Weights of a small GPT-style language model, trained from scratch on English Wikipedia.
Size: 15 layers, width 96, 3 heads of 32, MLP 128 SwiGLU, vocabulary 2048, 1.5M parameters.
Training: a variant of SOAP for these matrices, 5986 steps.
Each number is 500 + 40 x the weight over the matrix's rms, rounded and kept within 0 to 999. Layers, rows and columns count from 0. Numbers have three digits each.

# up: layer 4 MLP up, 128x96, rms 0.393, rows 108-127, columns 0-95
# down: layer 4 MLP down (transposed), 128x96, rms 0.37, rows 108-127, columns 0-95
# gate: layer 4 MLP gate, 128x96, rms 0.395, rows 109-127, columns 0-95
up108:479524447458561470480495473521478477456476495443482524575560489522635493507523534433548502517522552616532571504448438503485494496419525528492499546526571555578532545573464555504517509427460502506521549520531448505446493509485509529561522536458486530475532539531556499451446521465526462526
down108:481465481521458536493410454512540535458478462421572496498573514456454476515472518489413513480567540498486497574496482534521515453465471454525485517484508521491499520516548540565485479458466498492503525504496578544535532506473550535519484522548484592498516493416618514458547486574469402518
gate109:510528512515559497524466559529501511524439471496540496467522547470446468510498477520524508511460476529540563461474557545570501600511562463524489489554444510474536603371521410528525512542450472430508472499459486483459509508436411460403470519524474508523547504444492479509542455489551583573
up109:481437474492476461599534505451522579470437457478399527520468452463526505591496561394491491485478523544510413476577461515495508519530451454463459495523515437474510467571433492474465482435494454511510497608518547560545415493483457493452543521489513556482452498499494472540552488536465442535
down109:532510524483549518509464585497505536546502494537538515527470481530483490487522500481489472521509559444469533452535496449500566487450484464518498539561566494552464485451531481484497495483457509551470497481578561502562497448430485469553541545454494565491437434466568597528482516524509484564
gate110:562475502554478459499507517423529459503460522500478458453492474504446491478474531525504511526507479527483493499477535374477506556452486547517503532527453452548514485466497457568472409419514493568551550455516460507529488526454535564489502455551447503446451517463549472481471464566547431438
up110:516461469489451480505475489469460521514441505480456467410520491472451498460474449480458485532382489502459508520448566446455454520491505564476504564471533477551498479454519486582529400523435483557540462475512470517520482549435511543556510514446498503437469442472452538505484476538486464459
down110:490564469488553520544470471463483522513487528517479467482531498547558474568454527511473532514502473569576567498540523431431464509410513557524464534570440522526532517450502498541455513503526464486478576410539459473456501445536492499562451562566447485490557572568479491494477485520503512574
gate111:434471501543506417484500485469542507491496489468543571532497469434463502474491485451459507475517501464464493459543514508491553477501530455512547589490494520484466503493508506499576521452494546558544522564535420417442508478469532477476504450524503530462530516546578519560564516475453542535
up111:535432523450442506478502492500526462430537445521501484492508485509493470598500458499547622516465499457499500543501471502551483527515539532498511530452466488449445494523533506477468435475454488477502540478449465529533535541561466509569521502479485515458521481535513594460592553541479468549
down111:521496564440467544493566424536451513449445474504398500561473509506507519484532523560531492498529509470419554449569504495425460432535542465538532464541447524431501446429407451501500490544539505464500440478516574438491459510546552486446491538504488492485502533556438555438481547517524502428
gate112:500466445548525503450500460525519561485542484522488469463469496471504503516586514495551557584494506527488520497466501517519467459474408488515534491581478438557482413514569532501511520452537498496432423560511514471470488502511527524534495489460555464469579549521472486447516572533510513516
up112:504470512502522554541424470458509482481468434444492544506511432539480469488405472496478503540470488493509485482461547422438539556495545540438431513512481459531480472540468480533481491497484524480517579460515493556496504518491507531476476474474454486499453523528444486493539453554448481511
down112:479536521495523478487514567489508477489510494499644534595472427510484472499424513427521503498468456511448492480470420498456458545482564475436495483481520530546514515493434513460496484540545520483494489422487557506473567485526538490516493536523494462508491497476501514470459478558523555501
gate113:485510497517502491536469437490461563528515415498511529537465555476546496504445518532535540439470515512540583519536552503459537473495557471461553477454538545524464516534506489468467491497584463528473523519529561450486459407563472535495511524589459548517564491515466503464477489427492517540
up113:530469455439530475583489498526505464556443465431414503508475529562545543508447472483541498481480447464545568476530571536505512488518497545479565514524535443564493487552490490478453501458531455465468546522477519450507501537529439566494445551502518478477486498473462483494516505468453540486
down113:465451475541456463483485470479518506479507471545458517483448477497505472485516491518502496546515542529534544536536562470445513475454549508491530500513571519508471511520442440557462511456420497531549496503469559488429535444490570544427498429590508553494441519504478488499483456475562574452
gate114:538495419564555512487475528557489479506562405486518550457506459492536548513529534520461479515534546414489509485533482502517528463475512484451488507513540482503542441554465499464448522509500517439554480461490523474525531556483576529619479436476566448506508503459481469488461498455485517565
up114:524539499570527505434490494512563507477499495461502480546551460459498555489510496512490597539476484515520484426497485482496522466493514545499532516619557578518567510589470461533507446512445487450572530456530489517461485578509538469613497499545451519540547520517519511507498539511557503510
down114:481607479513565540529476543577485436513535489452417453484480511539487482554529485496537485482500564503503473520499496555437555518457498505486478501467583490485543493543520510439540397553547514444542556506557465513480520468487552550554505479486524493568503529491455516442530508572537473498
gate115:485491544522521528501553460510469539430485456523460492510578531480494493463495533444506503450508482534495470440467530515450479485494470497525565505540545501464497499517417507436435530507452485552460437475483519442530513521493471545527591559490539550524510488508537552499450546526520532472
up115:459477491542473532482557442429570504508489455501491533482540532482479472555512485484475444510591504555526427459383464507540543466537502460470554536504503488482411485516501555516492521509488443549442497517498500451518519542526486535557492539490487497463516464504545522549557517479545510463
down115:591491497605554447548530497478539472522469540550542617499522503500453496505577500445536498418486536511500542475501583441478552500481542567500526504486500553521501501517493517518526488487501536464558535438475508528453524516539516491559468479500549499514503521535473591487469546522522565481
gate116:503477446469521495484566527464476498534529444542485544470427452519541498550495523540466510523533451464444466452428572453524514529515486504456526479520514534480535486455497564386510567536419527502400473482504504465442495485567513547517525462531503489461508511507501472456478516455461555538
up116:529512557565529463540484525427440559483514510490440487512594531478445444457522530548496502438499510452495483455597453471500490535489576482494516490511542475577468520541531500456599482465522461489498502498483530533580512449502563492484539529449476459500538496465528506536558528512509477436
down116:444525520437532534446486478532513465503450488475574554480426447497507511497533454514579545434442533429478506514484546578492574469486509491517557517461538529469499599489602501450474555512529512483496463522501532554515492466519479567473506469527505487544509530528537552530526446440504444515
gate117:546506479474434475565422511547438564546546509436474457506477461466565443525532549523491466475542469482459450519457520495599462543496459536570516500543512519421453524559431573503486429434524502547509518468472535512451502530444410537549520489516514512516532517491489448478519507471458460479
up117:505466500558573492470542450485530466467452510577509502483511529474454528520450484476538560544422589476499531445593510494433450465494494510468516493451495505541598440441540412486483522518409492405470447461498497493578435503490564441486550513524499515518518465539544506488495504488514481471
down117:514518530494436535524455620551552458520557480450582524515437536600600505410446531499528481553485497407504514453473508427505561469423525465459524464512525543449448510487503503447426500459427561599560502511489531519479534500465541509528556487502562454451477470459499470534476480477492486516
gate118:495495507458549575445479569509527468483550480556545481457547449471470467444553487500510503496528485453496484490527489537537518485499530504483540536551454494504560489426482461530473453514491526419491550492487484502549529456510548501510512470498507488501526601515527536520530434504550510480
up118:479495525503529495497455555489533545519470545499553537472507498492554477502452466538407484530469482476425466519443501483521453526556463505513504453464486449562461569453506474464488515544461539521568511539515417548549550519567521516496499552497504485517467547494501498470534531480577490479
down118:492497399567462507524533506452484564576464541445498501531502535464525540554492514535519453508461441517535446527494555574497497521556522468539422544533566428479457503553417541446445483471481575526549505463499501477528521516542529490539530441557507502514500460446572502495526463520509427535
gate119:409510496514510493501526492476535545568475487532526477527470480419432477514474485493498460435500516468471554469520476491541427466380494513565554519504542515521458482472518433548509463527560512543464520425459553514491502466463545483497523533488459495479513460508494508495501537477478537485
up119:589470497456520464484419503520526536464474492517555564462507473585581504518558527531571502536515468457561443474454433506491470494452545514432476526526502509519555494508461568538499497529479503507502511513459493513469542575529544482507468487496541493522427550519501523441481580548542511549
down119:482468434423503501633496555504519455538478537459520476440469511521452459479496526530514527450403456502483594495525545542521512439512461546550520541572549524489429518478485527468544473498583499481471508508490504437497484517464496478553431464458492440495454434509461513452449474500536517511
gate120:478501422450483507515507492482575513482514512519496495508484480488484454538519498576515490474445414461526468439446487471476512524487549536520497462531470493483381509480496491461480534534566473509470528510501456530538457578575533541452505439566512453513421478544495552502528523543570452531
up120:499506498478486471482575480491479514546472511500506540519463479443474518515516502549577471505489469548492477483433498468499465477518492581544486490497454567513434495496492497495503495537520521501459516609489523442504597489491509498444471463535475539499440496540604445479440472553533438513
down120:429492466496551489513519520460519440475489487474517536503531551502565525535516553451460474489501549446506514544521528549492531526447539459561518461433448478521506498528477514543500479482516562501463415564520537540524443421460530549478526543448535486527423502449445511539500406566457498462
gate121:528543444536508512475532479572492548461518528527594509598539524530461458402519431512508551464456459480567473559508517465584467480475513562501510519530461473488472494419498483487495481581524409500581455528556489572525536512395498520533493551508506493530503540534462475532579439515535479446
up121:497541413579523447508443531517470471538501457499575432502552527598480459396488505504416506485512564476529453507494522470530492507538429475504471485515457429535487568493488462418522517510574503515481507491501501535502512561500572446479443539522420486438437555480463466488514511509577457533
down121:459511472397540575495437467532476423528553463491431485524550527509521525514541489521496505510470462505466498513567550509462565469480460497515475428491470489562488549569454533499520513551443476557488525489548435525528471509485466523467481464499489558443497426469520468468555462422464403489
gate122:470555490558508507606482417557485499450595529503424499481546485562548504446459532465533502451481490447462434532520466497475520486529463483514549488566546536540563528458508489467536537479511457545509504455525531508483515526485487524462503463501478491497466520491500521484496491483467466573
up122:489514493544494481570491468550493419505606496491459506484533410534523518479481482469542512510478547497509518539508462449479530500465449470536528474579512477554557592433537464483538557481510464488473562500480518508497502487487479511487563500486481503518447471507488483429503464488484476545
down122:468473504509479488471510520488497520477445495539396468539413476491492469553534488550476541522529488441516487506507493499481488470493543464458424458486473507478481547444497529547519505556407550472483470480500503464515534482483459471481429492562495482499522456500524516500509559503502548519
gate123:479495511541512492595489504489466480535456510466426456491527581513553503505535492548489511487469508547499454480488493530460456525485577558490495462518443487445464517519498499464472502547510461472531483520451497483481487490442537536439504485575512459533490508587567486457488545611456481530
up123:493502425431517485426437510529448508428478513540448492549489455535504454514528518511440528502532520489536504516439537501435546472498469500505537510549519529560436502471452481499441477510453540504492522588468498559533497542537486513491446472490478490498467432512627507486478504510405484550
down123:480488503460495514501444478500482486542559524466560507548451428467522522485451454466495521504500460463481502547548578406521556525537469499430489494453516585461531512476514509501462522505471563521459500488478431431405486500436474476534464555447519554527518487545382494560576407497511534508
gate124:542500530598476459505501521484445490521460494577451524472525519448466510530478497460442511482520452531527431495489560548554499532450583489439463510445481528481522479477468499447483520530517503498458534542477535445508425496455480512524508547530541473497556506486551538467479487505492450494
up124:439449450404487564501533461512541435478533528442529531579467467532562466494539525520470502505538533590494540476534469448433502476537487482459553518534461517542475501478460527521466480502508448512528480466498464464433540551538466491510498462455494476477486503474484462525517526494504497539
down124:522484476443534585506419539426474498464591509464604516540492486498488494396504514479477535575506514440482521443533458489496439462460473502481526486484549507465490478471506525485461469504484505511513422477483559526454523526474503516536465507537469509496483446485520488490448447483483494531
gate125:549497557468527496512518500474469481499550505521457495503495472449483495511508571541538522566517506458551460542500483492496519492452535533463594468500461534455537530510501620488481498539556463522524443526455489467479483527550461513528524555490482556550489407561512539497510464441488519511
up125:505468480511544478555539505457519452524533495449469429484497468490518467535492495474486475531503545500435522530528472527543558461439571500517563454483479556586545486515503551493515490534508513499575499539476534477585502582499491514516479499502519492477503467588541551469453491567493499530
down125:473564475513526513485509541459553502427520573514465539466505581521517434474498460529520488472554506496595535520483525484479564518523499477468504522456467546579501511504505463483554584509469514435487538526485530517513502594394535443513498459468442482492531453501506463503568531499501467506
gate126:500479529490453533530436496494465497446454453493545527533528511472560494520452520571517392535491473513540476510483589547494511485487528481472441453435453518462510478439599494542512463522507527475487500486466546501447506479617476480524537536657454453506418415547489577514438519416522473568
up126:489510393509471504520500448489508387468479440581502523594504584449522512451444497517441505488506440431448601469540469507502486455456450538549454513482479466404455480480508485496483508509494460523549539512412557521445434529520554491599513526507511440535424548513548515479426473593531533461
down126:515511439507547519497501602473494487509508498456594517512464518579538445540503519543565516461464531559486497437517473518609534531491556535528523568460493466491518487513466472421449500462478536446513480513473469504479407457494401524436517514445519576545499472501470450442474528526439587488
gate127:497459532538504484493449517485527562535594430622537451452459487498434500588471525523565533455482538419527468501487410479514553482482486462511493451473554471526471550522499486443522514455534560562531531501480483475571537584447498535525520507508476585493529471498506556472530484565529432593
up127:477534493498518427437496550512564415531437449443450501534522499492534510466514533442511523524505467560500488500493643549397508415524511531520532470489474419470452446492461527482503567499499533538496542542534480538450411455563498541507499565535575444490455508515553418491372629489490506494
down127:439500517439448500546510437524454457461486458518632573559463445492510583541506496466455512444515483439505472554474463515541540532503474506498565542548445509514434545472437594453488425531523484430501458502451486537530472459583501536517478454499446490491475479494476494534481478479524450415